Each number is 128 + 32 x the weight over its row's rms, rounded and kept within 0 to 255. Layers, rows and columns count from 0. Numbers have three digits each. The size before them is the row's rms in percent of the matrix's.

# layer 18 MLP gate, 512x128, rms 0.247, rows 310-381, columns 64-127
104:072152112156157176082098112141148142132147105117132089122098110120166162139155113127130148175165108157141073126144107160132120165150129194183140116097162137127137096151148146138153169100140128
092:152166106175125091076173124127069158139084159094174188114104146095069151152099120155050085169137097101155124118100121092110132141122108143070074116066124148118119128132140164142112210138143125
109:140151128128146130148116104147154126123139068134151124158124083142124042151135117106102141091144085150096155155153138162118081138171124139127156109101174099115094124160125104139078101114174151
096:137143186101109086113147112113113153125158053114117140107176172207112135171164118107161141105140122139104115174125059102089161147126154144157153151198128113129130170176130110080125152097151131
100:161113112168136162120190137087119099162139135077081079153092107168123143144195209103099129118125118113182140141129121147114125109151129155114128122114176092100112116091103155107100091129089138
104:134161130102126121148133129185146034098117091190077098146140093149108114159094133147158108133172111117146075150098098161134098105096092086115092133147115120220118083111124115168117147076105127
104:088135109188149024158149154170076092123095090109174145170106133086164136117152155136131116126164150075097091066160096114151155107116123116102204117110166171098115084153178108101129107119140129
104:164177133154087133141128119058116097152164141171094113116169143175108087161101099111156105139074111104154188121109123148142081116116147134098168108087114120108095132118102174101147125125076155
097:092117103078072057141094156135114128136122064115117135094109140132089131115125099164152165163148119097189186116171156147159068121169081142173125089158128167114125132142105175102076128067122169
103:104166121121154117138203101148123069153087069135085119144098124100114162151091129171181127187104138127122160173147129124121090154130160111105142074150156134075071103104137097209126162179164162
094:134151068120159077093049108101134119165055137167097128104112144120164167151119156167112109142140131111174104148114168195129134169151101153156127094095112109121168102141135156105178168114114151
104:135188196088072118155113161130148193170114091177146119249131105095154098140147093136118117131101128169138110126123141171163094086131146081125117107111187135088091145107099107142133142111087163
097:119178174173097079120111170172140140123157130138143078151108096099114096130160092170060117190141137146154077082121129156186127096130129155101089114134148115146092114077043093115137084151126161
105:152049146119114159075087148144165209181134137177153200091138133161127119154161162148112082125132122096143076134110084157079132112157091116165081103157125083109127094147159112129142188078139127
101:064110131160110100119158126126130099111138110095166163177116173088114150105133107065115180120136172123106128191161107137182085130118137183126121176146110105187134194073158072145150163074135128
098:146094108148095133098130134082131126126166153084138110087162072146152131113093136106102094146071109085141118140201079195180136117114094125162127161131150097174095161111170134161177090155137093
103:122130124090121097110112136104158199133059082164110191120090072104112142170083133058082124142126146124175135179137099073099156155136185143138123153083122144174085126116138120173102116079127149
103:135149100125095180121105173138127119134157095157184116122147132127162138131100140098123103185088176133152168131139160149146166153121077111162145179151130062079134105133215120082176157129104076
105:120161186110089129132083091087141117099113145176093157107108154172149121095140127131110058141064148112099168099129092075142121163134134155117139173181155069131150182178096138148174057125085103
097:165122116105107174145121110171095191096161151178163115140156176106163089107122194086142099156109129095134132120093166098184143147145112121228185097067102146118106146117121119110175202152060103
102:108138086111116150079084128070125129155064093108097067135068139143152100173068097176132202082143143098170135128103109141120177088087159167120112081090107096175166132107122123193120132119116176
099:177056132154131102213154127145156111164136155119119122178123147168150099105077140155136074129157148142121162057187147099078165138103188128147096145115075136128106107153085095135151108145177139
102:150111111126150155174146105086171115068157099088146150121129123097124093126092151138088117154138161130159094159159096136141156065179155181117118104092067153149119091093178121105126185135255099
099:090187083145101122159122157122134144086092105117140098135160148135107128169158152162086098091100114153079148090120167096200087167172170210106092109100079190162132134101079157125178148140181112
094:168095053130124117140128106083121171091138171121214137129163162126132097156153178156089134118185119165095121145104125098135053124199142146143146112118163103063123137155159141127103093079218124
097:130119107146138176133076053073120127127182165155124137106089078121045135108136107094121082101138182129133155101134139172121076097145113114099096134127059131166164094152165133125082106078124074
100:127183139134065158149125113104152086114074085122073144086105073081177129104102046123166125126125096131118128148128143150121115156078073130125111133102125100135122127121107148124114165105101118
107:130191123156123121091109099106137050122084134200145132187129094127138106122139120111173105137090099116120137170111138123113100139139144087143160118093163101125128147070099088209141154188112148
102:095147102183136145202115127188165139149176165153120124143118154096145087148084088132155123169108084120103104110136076113151111188097146150189068098097174139188070157146139149143093127140157145
095:088109123145132094140137104132131057120138139162121134131109148072117112116141176184186034147108119124133172122076114150163121131154159235082111104177078134095097096111128125121111159115077138
090:146132121172139120079125132133161100140131167147173149212182138130165119139056077173134177147100114141159109175160123118073142105160100153132116132107146130162091108139160174134114109135155143
095:114111163155116134136096160104125156126089094142178131123127159147144098107087094101119141109177112084101079148120102127185111102107090076134104113068104078123079104078092114162140178096111145
107:137129159156160126060166145117095166155134100102110087158105105088100201108140125144068127168143194094154126173145133088113116155130162108178113123219143113112104171129129105106118157126165141
104:099106126111072133128081175100164103157153105162078123127126131119091115061119107106098123175105114110130162120151163155162124150085112055153156136153132086102074144107107092148127107128160116
102:109092180087114134088114139116189079175134168137152162130130147135133092166143171141075175129079122079041097131119183115204142088142164115111184117146109085097072126152149116131196126153177117
101:143146086090116120154116170116112105123101180127087154105119123105177098147157169208156141173085095091103182140135157053107075141119167119092118119184155120114111135108082129168108043071102105
108:111132164130127040146155110138091130094083142112129150155107157128108123132128107110181102115088140100135111187110183125175157094152125072109148177169158148179186142094123069100120133068143183
085:103108051100093139122111123155173082131098107100115095158105103157190120116078155128156146199138105108087135188143115137116132114186164166098142095106095169072203096096139104111120141132171208
098:155131150097073149187125143157148138142152092090193118110133091170196136165146134137131172135093150115083140125102115132143132101090156142129054092122124113132146094124106090080141117069166140
099:146130163160100171110186139110179091146160115139089140101126102164151071160125126127138070104111155118165198102160141111170076097116151141125131140085093065088177145081124150127122110151121092
098:133167198107094157142063149078103146149133089093184117062131108168115131101081102118157119078107095142110073061159136111127087143141094109156116097081143058157183164119156117155136075114139105
100:106155198125139174094153089140110138170081157081156130124150201136083119155079104154083163163109127068125062125156134086080140119131191128084117145135079085146085130114104110130064109107119151
100:087128110147121129165142083184117126151089156123141140162105149138096123115130187123189152136153108108138140102122148147105055086182144171139119101160061117072153139143095191081082195162083133
102:145103076143144101138179156071063147157118134044131124158071103123163131121088085181174130115179167089108140154159104140140148054087095123110139150121135088099137131116171139115140150135148151
102:088146141127129097060144079132179190122104147095105100071159076145128123091131123130100121147134153159073164133139129106126150056100129168110126188077093124113182073156111154196086134156111162
103:173132113116117109126138143110143101125087156099152139175145087111092117125145114080143165151122097154150098104125151166212130097160092117134163145145130090074137168072124208091188192080163059
106:167108124164175103131120095103120161134110157156135162130131147135199150168187127174103176139091093159146085130158125116109131104142082154112135151103128081153107148136084154115161075142167143
101:127106109088152149149079119102172127125119072158111113185115118152139126159169096121194169145164104116137066119062172167138157101184127149139066118141091132191091162135134172116126090157103086
105:086104149118154109165060117122167152115096163109117133075103205112073142118128175150127115140068165137161129064091118106066144102188121175153160141122147124181139077128138114117174173179131164
088:121126155152173127182111121177073063087163115117106096147086154158096152147104058124086137125177138164166127164116094092099180189082114098120118123123129140120140168141110153165175124085152147
098:190129116185074081128116121148187176113155165108182090118144173125125111138161127078159135130146153138149119162156071174101171102118168133189163121144172124121149167107092224098102066121093096
098:134163168138138130083193151148102171130168137118106126183080171075174062096129123122107090153139175113122118125116092130156140076096117093168132084116097111108146191111178159171117132108163167
098:161082120084104116141133088066133170143133122186122161156114074124129165128115142107220132142135114150181129108133134161100117192123091114127135128151109066105077093107159109089136104103162150
101:109130108128116088132114177166169070139088148187159094147055126096085185139163114090099103175130109127055105117122126146221125139128188153127120085154159162146119182130111142111107115199196108
101:130082127188093124205121180131137128098069121158106121141139159104112132175133135139148156194160153070161148097140038150085093101090165115173103164080165135096153056112163105148135130117161167
099:159044168128137121132111110124152110089116161107120140137153128105183121089096129119160146136149130148182183165160169130121113161109082077133136161128139080166143147104181104101114131153177146
104:058151165136097087138109156090114086088115168152128113079124129122131113113153165195120122178139155080147119113103127104180089145105137136140118104093107103092094128144139109027104137126070057
099:138106092083114050065146121076167125143073175123161187111126157167163143088094138153144118124107138173123128181112161117130123099174133130141102082112087092129120139098060071111156166150226123
101:063131140124100184142106108134090135166144147121110040168168118195123168157094122098135121128150130102093083108138101070147117092108111100158073094089093161137111140174133137122097111088092156
103:111138145114030114140057120131139157030118125171162015132111098130105155117135106081127093148145171145164137132112049158124107123098184109127169086130163145145162097133132138138183130133160110
104:126105193121103101190111165106116069149124179146111163148113099158078126105132105142204093070112085170167092136083152129210111090152138047128103134135078170134130154127127139117091116129106096
102:158036169114101205110094099070131146140153099116071150105131142092146141137152191119129122107149165132162138178150159187062162126153141110112144061202116081144151050138100147122137092125114075
097:149096140192099119132089113090141122177132137110143157073082092166100120121070120160130083135076120139154123122121116131144179079123143092165207178086111166128150081210189143186155063121180137
094:082154119144156133133110096153170101152121104093162120080169156071153083081102076132072099059053190126167069095155084193134116101117163124131139133134097179140067132125091182147131168127136155
099:118132086122195169103074151229110177110158141151111117112100137125108186091121179152122136145102111128051124112138122133134124077150067151060166140143144084104154110161119120088122133138130151
101:148108120149134141134129117149154108184087126109108107114091097184102096133140141173170167127120118145222135143134073110138056169115109151093149087111106123116129171120131181087097068146157165
097:102099150129173124137203151131091184206111153137155124191161100137154134117105149168138129095155084098177144137175158149131097124130092100160135097079166103124127172107127126162152162137127084
097:150076162102106145116107052106128100157144071190149172118075145163163142153160120145139127149125131114196085135120111128079101111147121101108061089212107058128086097134102170154163175187106144
097:129165133202200103106102130085109167152132111148127159127113063121071132104129129081136125107145110123166117140116136143105162114081173122135100100127109106102084119118085148178179105157111095
100:158132142146145167220119139140091124083120074165084111138135131112159166148154203110140149099155168069142150088155102158160124085193120085190061147148190126140138176152121145072114151151105138
099:140144121126118139195136087123113118027080140150169103123128113144179108132144156114194119069078106116158102095134097161105132129172121103162071103182126105154064115106157143082147107129123074
102:153091112124126134153076120097128112077111093156173144118112142138113075095122111090113054157110079061081148109115141145121133132198164109220084107176133108096120088166158141125122171128146130
# layer 18 MLP up, 512x128, rms 0.268, rows 310-380, columns 64-127
106:112112086107127091134163126147142131065152123129121070087123123086119133122057179115102149093182170139087116144122127093111082108087138137151188082090137178133073152158086136137106112218132178
121:167149169103103109110128096093143144100120166079099078114129181123131171059097149113100137161152158118123174145149118088141127128159161148138095108126134152142080120165149087174146162065092145
102:087117127144148124114105155134132151138144130107079127137132090124155087129166143137153091126151180117197096111157117183130112221121169042119122160169158143145083118096130144154110143167152134
100:132153146065180088108132068135153185155074173163104128181120120198158113130171080126147107164157126195142133163092110159093135192111111100112110125146176105176110113134103134144150101120112117
095:127167115124090088126139130130154127141127135210139136143122147138101116129154198143119111090136077160124141112120118090095094129090147088214160125168069126182078145083111112087158169129146195
104:135114146179170175084148147117155114157151087128157112178179108125100116181082148118087161104130170070139105106223108143159099128164170120114140160139112138163098152184130120106159118092141127
103:177119161164088154097095100097176201135175144151220181142081135144113135123091119130160103098082173092112131179192107081112136111114138179136163126106116110128127060160151159155110056159108142
100:121154138163126143171133113113151136101088195133093057142136171087110131110121143090103171097158101124112092123143098175136099048149076145102140111133125164194142064143104136140163112138129060
098:092162070139116125084140159096168128067087167111132130121148127120194133123123043129136149154123134155134095107120125138100121208084116145131138112088103101093129161112109135089095143139124196
111:049208096134155101113061118109134095141071138064133126099090167136167105079163149099106136116181180114177172172137124174037139114061136109130157052101129130124145123079120140129212119077125140
104:098148130149157115145144137097062138102133064118115143223094206120106150155155180108123130157113161145110179110150165113084096135109138076145144106190135124101116143156163112091091130125131089
099:073145168131153131135134127108176126043123141109124102110125245110089116130116117086145108127097166136151113175110065081127127110132137146094155107160129141129117120126131158106098164129062108
095:107018159094102136126097196117060107152132105081124145168136144081101144105110198140144143141119188144164171125182137113094143189146141121115124135109160141128112139149096177124112112165148097
105:156131143089113105116152147151075181117137161158123075181197125214172157114154114142172138121109098113113150127125113168183096168075151101098137145153148106126113088143196092148158147148103063
108:148171183162157125133165128143113185145140130090110048146087175122084058172154115141125129098083143140145153072112114065158087080134107092129223111116154102134085081160131103142117095201128153
093:085158117130120153101121075092141112137093217105157203078133072096099171113141157143128077120136112162151126121137084134115101131117096142153129143133145108106100159055093119102107147175078161
107:129104184143160153143121151084119146142151149084056061096132184109139100145114175107156104153113173113152140194156205108135110174121135134167161128150151133148134107149111091121173155114152138
103:136162134170050110124154175078095149124086127197167153166118063120105100148139154150175081110135147118126136122113130069154150144164153115171093139119147109086124067152056145137153100156110148
100:140115071123142157138131190120109149148180154151145130214183096097113151139162147109175129108175135114091130138106145167155072137140154142185155100149119214077123029105116105091156148114107156
097:143129124121109129128128111128143165151129072145170137113145156121119140179089063112129151143107172198140151131131114138150137153097150122064108076116125049150147114154125180103132153157141155
099:146139122131100132132184126108105081191127166133129087150123126179118100113132091138105045110128135110113143073105165124148072117101141209081169190140078121100150079127116034122191146128112098
096:125139161086139149156087096180128125163153158182101122112113110154140179164117079165143166147151128114098123175145120136136073134145137085130156114185110159148164140102092128200133131073177141
096:126145213123143143101137122095107109080010131140175137103102157091114170134135135090061120132162122089113147149107183166117092130182116109089107152083105160174134126127122130119165152105144152
096:184121146148157116114183160190064172094101151105135180121126149076117182119115125134149147140199138143106132094138077161106190090103076104150126103154150167111149148145171083086134108136159179
090:166131192142131142084145128110134141163109110090101139091174136114098158113113148138138188127136116108135127099092156131074120159115106089141112120127121098113134136145166154041108076104078147
087:135167087169143143154153136168104217147114169133120060089127116109200138169099129109125190109117083114128052111124183177114130122097106139075125135148173088118121144102106068139145143086126161
101:101119215103075158130131123100107147104116102177146129083106130102090165136060094107052110102170053165179182144196111071135124156164131118147097083107158159175110189172177185128134099161107161
111:168118090134190172146166137099079137146143133122118131126119104089118133135178134102117049136143159135130171165175101119139128186094115122138130105208115137094081122145175191146143145103140076
104:094155166132170091143109144122118094122158094144153203197121085187132128163168157147075117091104119173107088116146116152129197181144171122140096122139152117068125075151197095163129086209137098
109:094198112142167069130135164142119083113131121104103181079157085126126133115119149109117122094129140185108152177072134198132140134124158146096102166097143152114094077097096121143160095092148100
092:110061147093121078137053173127168162173144117128067154141122146151185110142088083094124138108118126154121128123189151157131180133200122123121126105140102130147202070132131151107136134055089142
099:101127125122155101144141242147117134168083148137112174112142121116097152111101154175101160131116088098110163120174152158070131128152147083160216154151123180138098126165108165136105161136109117
108:119137146099081198135132135145183122138118055064096110098131144161108124073102132098124162101136044159167141145155174157162152167094141147157145112127138122121079129097155122128109092110145101
091:099158159140110141138134146057073135109129171068113153054122161147081203079129143101139124098070185098104140146144095114126126080145117166097141159109150099065145123114154118097144118164157106
096:123104141169099168120135140129105155088102105108108135067171168138104184116137106148171149126094166127216123122160096137079094105069149103098142095131120156129152164109170132150162097156062136
100:148212128146149155160128073146136130141157155129112102135128090117116124132106138111164080095130128174117168122152125132092111099107213134132124106126107137141132214139085079127082148157143155
107:082148106172147143078100144086151087140095135088157086151086156113114097044100137133118103087117165059181143154160155143128123136194156099126129160153117068136110158137115113140102126135152191
082:122160134149119140089108176139190112054113143142105090211074088161105172104076123161104132129123143136154156161160113163171178097137115091134113097139176098059175090105106163111125153175096098
103:090146135086132131088090129141151128073142115116174124086136118112140128085153179097122128168136130068192122167132085094087122126114128134137147138047173058120147148126099109123161166125157165
089:149102152134132126176083224104064168137109165172156120150179104136107156163174126093137145104123116170111135140131156108133088175126128213140150154112088139090100148141096153059147138096114115
089:125168169143169124135084117074112101150165152156108152143113142163105130171094182085145126085150124179150095032150121122145097120131144138108150095139154084101203137129119069131087139090152158
101:143161129107126138111049134152124095136078124125168134123110128150122160143141147077136115079144166195106110117055170123071149203153168064195120106078137088127134140131122102096193104168127107
098:146097052137100186129129136091149130078143175158126119151131114107173073105132137138107128146079075161078142131060119059165109165132134182102180159152136130144081168166111149097130070135129138
097:132128118106176160047172130149148137135177108164166166084084146086119110115134180113151087175106170163120150184151099135108100114158118139066163165093103113165112164150125141101130139161162122
089:135130135145119203190136098185112109125129148151124132153128101116131139150140121162163120181116176148083107102079127113164130161138112122141088121136127115145187082113040115156132156170164120
114:075164132172133116129141162148163100130194160209090141193147114139188130105147103184076081144118117161137125117135080099110078124080105142100136064113137105122163050130101132151124177099159095
120:139085123183138102146095118089093155154114149111055127110145124097151102092121140136137182186103122140104139136129162133108153132102070177111147138113189091139192140134120164130108122081159138
100:167133130144131162126116147050102073156152116100201138154150132159113097142206136109097143184121147115156177155095117070141134106162185172110169103113117103108123120168166106125142102104129115
098:091130084080138126153150106125129139076156106107144105116113162099129191104109181171133077125114099118107155145130127103136093088110063140139070067189162178082105134104096123173126126194129127
087:054140141138121107075142157091095102115039141082118131145155137127141086137174134169091134106110091104083143136137098079126141114160192119093125121165146088066076134163116140103088171118139126
096:099114112178095127169105088133120137129100147158115180177144138169065152115148085170129161087081175111114073157106113124176163141130096165161156179153154111086107133073140122080120121090226117
086:118125096088108112140083136182101118124144138088196120084176139158161192132207124128165112097076142119109115183165185140131133146156149133158103125152136139153170146184148084081118114089092090
101:099096145074157033135099133133198159147148166159162079128204101102136142105130140061119148086152123119144161158127107140121097117156175123171146132118222122190064202117154118147046134123104135
117:164117115136062102185168135142138127171138126158162127157130117110092162163100104139121109117168124189183136151103147120178199053065160157125187155154117162153126104125106081110131093055101132
101:123125076168139100097063171084175219155108105104098118112174137136161117091133145092144135139054142128075074106141068120146112147111197191156096146130143131159113133152131087102137135192143097
104:166176119145104190163156161092127145146153196141153143084172102111132131129121129134149110165141093119122109124148090122186158096062119145141099152161127105148131153178178140124182155063087184
098:167081115184165095099086184131131167070110114112118139132152126071166101173146127131141149087124082125147123182146167094132079179144086092148111090145160071132132115171121164126196122154129176
092:124152162076138091113118186097101104118137128125104113078143080147077116162137166166161076092129147141110090125071173141092179046092134116114097162050087107103111137136128092147105141105071140
102:133216068140151083093192063203141117151098158125116132147122113145082151139135123161149127085155141140180129159046106123118075096178086068127079146154157137139145132117091191081095120128133106
102:136053130108159108168195086178127119095151161108113117113052172124081114066119097136089146162136173166147146090122150176084060144174108111146139136082140100096074189148102144135120093200126146
100:192171118177074121134155114112119126101064086110120144128160133176121113113124116174153166100105122091170111137128200130105121116105170125169086116143110134105126179155174153163156113123115048
100:095098137174137106142140168173143155060172108153130109156179135114161153147166158094125107104094127110116149114093100074142111144125120179113178151113070106160058183161160180119124222145104159
090:100142102142182092168065109190122074100153125123153147200114192134088127147179113141142089162167108110158110104068095130146132103120085141133135101208132092134095061103127128118133130181140142
088:095147171150087158129110132139173136119190107110119109111120114070151200055144127103193113153114125087086115127138139123100110141072116100066173191114125090179155110088159147121116158166129104
109:105097149151129097061188119155163146125150113128108184078124070145129131119132145121059075150132115130182078163134119128083135139087172147111093136156144154095080122101098198153094173116117146
095:095093100094159195075100138093120143100080121173110112076100166136121105113113140087114120149150103165101115131128186059146159148072168117165093094149134204163103097127130089146118193162075111
095:195071109123172092099138161172160136123121143132104129193126170124118127157157113115196200104139096151113094096155080092104155173132116155126130113145169150200084131097148131098070084115080105
091:104088140098074107128116178161115165131112144121139136140118138114185086117148153087166125091161113156148163129078145125161087069118161114192113123095111136074099169114075098098149149134197133
089:128101197203086109117116143151127122083132124135156118157153193178204146108112120112127072147092142158089170171124119155110129173159066187064170104137117155076200085137148110150128171125103060
096:093182084167102136144160099105185118133105089099137136114071128139093154080205103071164099057170082116115121161167100112086132089068105127091142056143106100160117180109103083103133145153110120
102:056099111159153105100095089139182105115115114164126147120080159154155134151178152121141125123143127106128122118118143135040112167144087140194122129209125167129135127104115136163071104115115125
# layer 18 MLP down (transposed), 512x128, rms 0.24, rows 310-380, columns 64-127
108:129158130133096135170150123113184119153150096113135143107098126160100125145063188108093111117136061141185124123192121116152087179106111071093143115161130096123084143108166139142138155153146239
115:098120108179114154130063166127183173176081146102096128163094213135153148174091077127141130207117109157201145109115108168170129117112062133110082148137159148080081144134142146179156182069160165
107:131145144162109118092135136121195173078174121101173131122121127187015137118118093132162102140130174146179114185119135097093116085128072130072159148104134076120150084135106146079145132092134150
100:135159118118117076128131132083088175158128083160138119158098155195082124156062167099098091118074137104171099124133143115137150107138129169165119188182136111129131140184181073078171129117087146
093:140125181172181158124171110118131138067091200026135119105180075127145120108116076111188160141112143148078119122139212176094093125145111128100098081114098131097192117185162187118126096207158141
100:145174093165101135172107175137077161111159136124151166135070118113175160137147158109111155132098122156130174143153155077199214106084085111133148154105115110155125121139131182135140144143110140
104:120165137102118111097090129180080101125120103112049072121158134140089153120147104073067226184162179164068091150132131084059162066130111095123139062144105173164150128140112136134129136153147080
094:106159114151133131102096128142134141103000140147104148135107132119190132189092106107147160101083167132160201068131150117110136095152141106103157101126202148114157097128104141154133135152110161
088:168184124161117121164097141168097132163079080095112127158079129102108154198108088098118116057149101106104167139096196126094082081140136120089133140124105131131113117185111142133101131170069158
113:119145098126160108070123149097202099144158163115066099127126146182145135144144119105148145183116117127217111093120120092143135105047135070099131165099124173123095093087124117186056123094086102
106:142080180110114160130141130171111125108115125115082144083152147106133150110212089109108066139114142134166114079109142094083172112134033169158132132104107143143111099151106124079161117114102094
098:152114139081145109153126087160153116159147151135146090132060117135121158102081168184180137148180079104134135154150149210126164151106126108157080147147134168166101147104148096124140125139174206
088:144179105172090075151153090146112133152089120199123059121106180169112150150168061168050102102171148150128069146115112143136127105109075166176132124105119187165121099087153071115131111123125142
113:099112138179115109212121087080166166165184119089117111144197068103143169170144080170131157129051140149107116096106126110118146148158126145132130171147156131148135136156091188178118123114128152
106:102133154160149145162115113144101099176092130157135181073213115151097171110113169096132102163127146141145104116106108075137077167074096180162102144111117131127130061078143134109145131103152033
091:142120102134125173102146155165096136154166096175104162130158128159126094102118110141139137117134113114100128180075134080165134075131187182128139049122147111160149127125139101161158117107109150
107:080145147067130089123062148148097152098128153129191131095154134077095147084141139110137149086137081128156056143113127172133117119136100140087051136140085124141108120181121152130129086134152198
101:130124127113153160115072144137136125173126158092095137076123133159147152175107085092129163152186160145087181122087103112081081125170107148084143142112218174088101095108194140081148141151133179
097:142126134126162115167135181112169164158142138127177015173112162118077076096122117087161161115159072141137123146168127171134068112192074123160158119087170144145097061122091105114102166106155110
101:185149148114106164108109113080110135138158204150154138108145111122135166105150129090136147161157123124177095114174044164137149129162175138158116151127100125099110182102128184133129133152137109
096:120122097161138072120132131176114103130144134188134124173077087115143188081177204089089166141171129136118131180141117068151140164138099102072114067187107077155115104095164147103106165100149119
098:151133129142137129135148082098111152083117085136190139094144129106108053129120143128096116145074167136112097063101130147152169157068144124068115138110091200106063200163178158114188102145129118
094:111125113179198141183121108136173171144107149087146111131109133143116161122126127101107111151122131107212110060101128131103123143181143125115131122114136079115086090154170116146124095132182140
098:115140123150086120177075110078073156146046134108134111145100118135092072128146135124113083132113137160103127073179184130142100146190123192152126118095148079173103116163117128151138157113131137
098:133134117069126160136116147107129096171058124089163090129034069147117149130122148122130108126101132146124179106181150101129110154158112144159094125147133161177143113124102174173184076132167136
081:139133127124142175139094127062169064096043128100142104137094128175108150132110127127118054109152181166112237099093096092131121134166139089157170160096137096112090100159099141121104130145071112
102:101154126133179161108124129086141112185205170086157185144135127067152107087138111110068082083165111109124141106144135034128112156132103113127103068105102162158110104203139138111117120115167118
115:155093103132208169158151140066174111106074144153121147123122092130071143095096120061146134119158137062130174149101131141172123104176098146100212171147104134185136118144117120141161128178112148
106:152138121070132159079119165146092111134098085108123123155135170122115122143140104132124087120135162161165151062097069119151186073108133094108078124129156145097191149102130120054169094144072088
104:122119086161156116126168120097087105123225130101108094130188126145175165138085069113072142098129128158086103171145146137092152116135081062136152123133084142157176137093110123096111110160171145
095:137130138133105100127095152132133141122174123103101137057095172145059152101135130154138123178124142136158156137126096161142128163067147120114098164130214157135162190168084149110117104121090123
102:122055113142149098151143183134124133138135107175120099120084130121117151116096160174114158150100158142173190069143137138197100160155124152123123139148196129156070087137138126100086092102147105
105:108171087133136127087147218126091191167123144154121075134139130110144088106150134130086135174129125130102153122123170064151132127086173137186091199113103088077149113085137085117093150121106090
097:098073135156151176140188091147119116165126102123135130103162138097134135091134144128124154158077132081133095110106122113105084168104103087124150152067124184137091108099120115128116154114103132
098:135109100128156102126120094183174133138121098172116138161134159155145153108102131116094108173174174096078163168165169118182072098130129160103124149142110101070130112074166157112147172190183122
100:155018122116155106131148114138186089127104078107133122111133085094138187051156094128114136113160094085107153183111106207080145086122106065153120099156109138136132097094151144126148114137136076
106:075092172167089084130108122135115131111133094131125132138121188077126135130102134160103174088087195069209121124104178106130126111137113155131158144149106129139173119103113094105125123150105209
103:112093104152129112151146151127118136145216120165147153082122096062102063134189137115140139085164110169177043059160112113123123136109111191158111130098174204185105220147119121162083093081144127
101:122101090120102078156156101114103093131085120076154078154122120149145124069207106130124110153079120104143107071070108157176182107090116190134119129164147168100116063158106138126111113109152100
090:085107120117121109091108095127140071178200108090159172164119147110127135152088111132119102139120074094114083109181161089115163138117145059138108105121097120129135152091103122178104187189140145
084:101086112148142184116196148189124138084170177125114151162109098139182112095127103172125182172144114137135129156158128166168161152081179102086151147152075255137153133172122144127130149127144138
100:106130157183083104093153117110122054117157149121115108175161120135125091190165130150123110161176051127165068141115128074214175169094141130125164172150070120126147134145148104113090170058147115
097:077155130131130126204097183153108153183175068134104147069167095145073133216152107084137099130199116141184122111189168202130154182105144142142130144166184108170113098115115107130130104136118116
098:062139120118132092142109127111187202101099202078144145234128165080157143166198099128167160153132133119101143169114125248165140093144136132141116143091112158154126118086133161121138107125128137
093:136138078171105145107135124078151062134125174093058092125082118122155159108137155123064162065137108092147109130109141124151163161149114107126144157144181172138081114213212162124130134143122091
109:137145124149068163142090133115120082105131104070159090111148088075122107138135114098119089105137128056161133164166119164167143168046110123148112122144148131170128129112074143083160144116070127
114:155127112108123145148146135109156129129123119174047079173112114112136145113098130121101125100101175158139111108127117128076079109142182132072154109193090089186117151104093130150169098124158153
101:129091178191133114100156134120086100165105110093122171135127177090135127130116195159062094130157137175101101189141154136097116145131141121156095118096097144116183124129147123099129094174170128
096:141087090163145136149092114138135122101125137182126153162119084113196103111132086145165107141165123076154096106094130169076128072098107181094128098104082255144144090086154061132168053131177107
083:162142109132088168135134114131121143114000122183158125104141099142115170145110173108118108167138169096077154120115116108122045124138128146120128082115142107150124126076109141133196114088104141
097:152086139135214106189130174087056134105139127142122090152164119161092167131110157099125142102112143167153141174097142080161128135095134109121118167141130114111105108181105120115092139151127097
099:109118110202101108146088159077171115131132110144147167132057129114094128124161131122133121092128075103140144123152148131112109144153125099104160125144153160175084117122058227145121131145093129
102:126171122106162121104142152127086157087112106062128196146069070122105150141133087123193118155074107149165132060136131131122103195088084118141110135155110234152138133111123139159164136132144154
106:112121121100107085069123129098137103095151184101169114157085078111062124129123197101096109204133121153175128077123162092150110098124106095100144132118130230077181120128140159164139107167126112
102:202147132140136110144177153136075084099130085112126102095092160099165116116156104131096066110149122153159121173121133128135131140131081136112185055160127100131175132088158080033141056124147111
101:097142132093089118145143136118125159150084080098133103145166166115147136158091100156072117112108116145168176183113158110088075129209102175117120097096135080092123144141092197149073099175100169
101:142168153154156132130151158082134112095035149123127114154201090159110092094106125203175161159148129170103087178078142111117134141103132099124175149122140118120101085125155071099133076123144131
093:181117146158097086125113192183176090159131127071140179174124188131099136119107170114093145174142058171117135129184146151156099155111091124125112150154119134117154075159147185158074121164138110
096:138123113171149129122176132085130079126151115164150135109144042107152159081146164142196152123127156145084072184118128162139154140096126163106114101093116045118077108104161127132140090093154123
102:167153122104142130121164135104129128165131123134180127117169109117129156220107131062114134130118114093107172167143126172230155113111091114080122110151135156123114117144114137136160101046122078
093:061064177152153089147056133108107117169131123150135101145121113103149121178176185136175156144150125170154172154190074180090112154131132196187136118092146182120135139084125117135151127118116168
095:137143115103140160153111114137170151141032170164108141124096109145133108057081153156127098155105120141142116149171122164104184149147134098126102138184125108096195166097144141169152111126092117
090:127072062089136221116196117123118195127129095152091126090144089100120143159121140117112142106069089096084102135175131138132159183143147148157110072075112201119110150105115155128101161122104155
096:116139104099097138122156155190065162119103156142174091154161120171097085167155126180137106168155107117163103118147076131175142165143127152123126108170156052113119165100120154113138148095138179
108:075125137145098143130121164085137095126089164118136164110124176134159130103162115177177105063092170131167110071144135205081107158187190146131166178158112098169175160152128139118064150140140102
092:134093136151057132159163103187136124126013148130152108100147075091126093133087076185138163085087091116142149131089138115123101143107154144134144189184108122140122142085113207144169141086167109
098:135210130128123141140171095179113074119087134092145118069186119158157082144068130116144185114145183120120160102104170118196131107196081165096101124135099082097103156140105130135127110137092141
092:104105109123138159110178067110156111186110111150145111105160151182111182078142109141089128187142174139078163149088090121111143121133120089087116071168208137097151114106146146137157042148068147
095:085145044144140119155108113056132135138139131141067099126141141033122111184160148105159151097169143166110087067125143059143081076144142140141116133116159055127092153122178172121130098130135127
094:160126164073194128092110133135139103153116107120211177121132125147206087083105176083109160171123190146143150155125154105152142108094134101166096127106133153105068118101196082121089163180161135
107:058114142099105169146126127151144123078186144135120132218183126155094083083097167165098100085108191143115127068131111158112106093122127202091094140122087120083120097123099160072078126101147118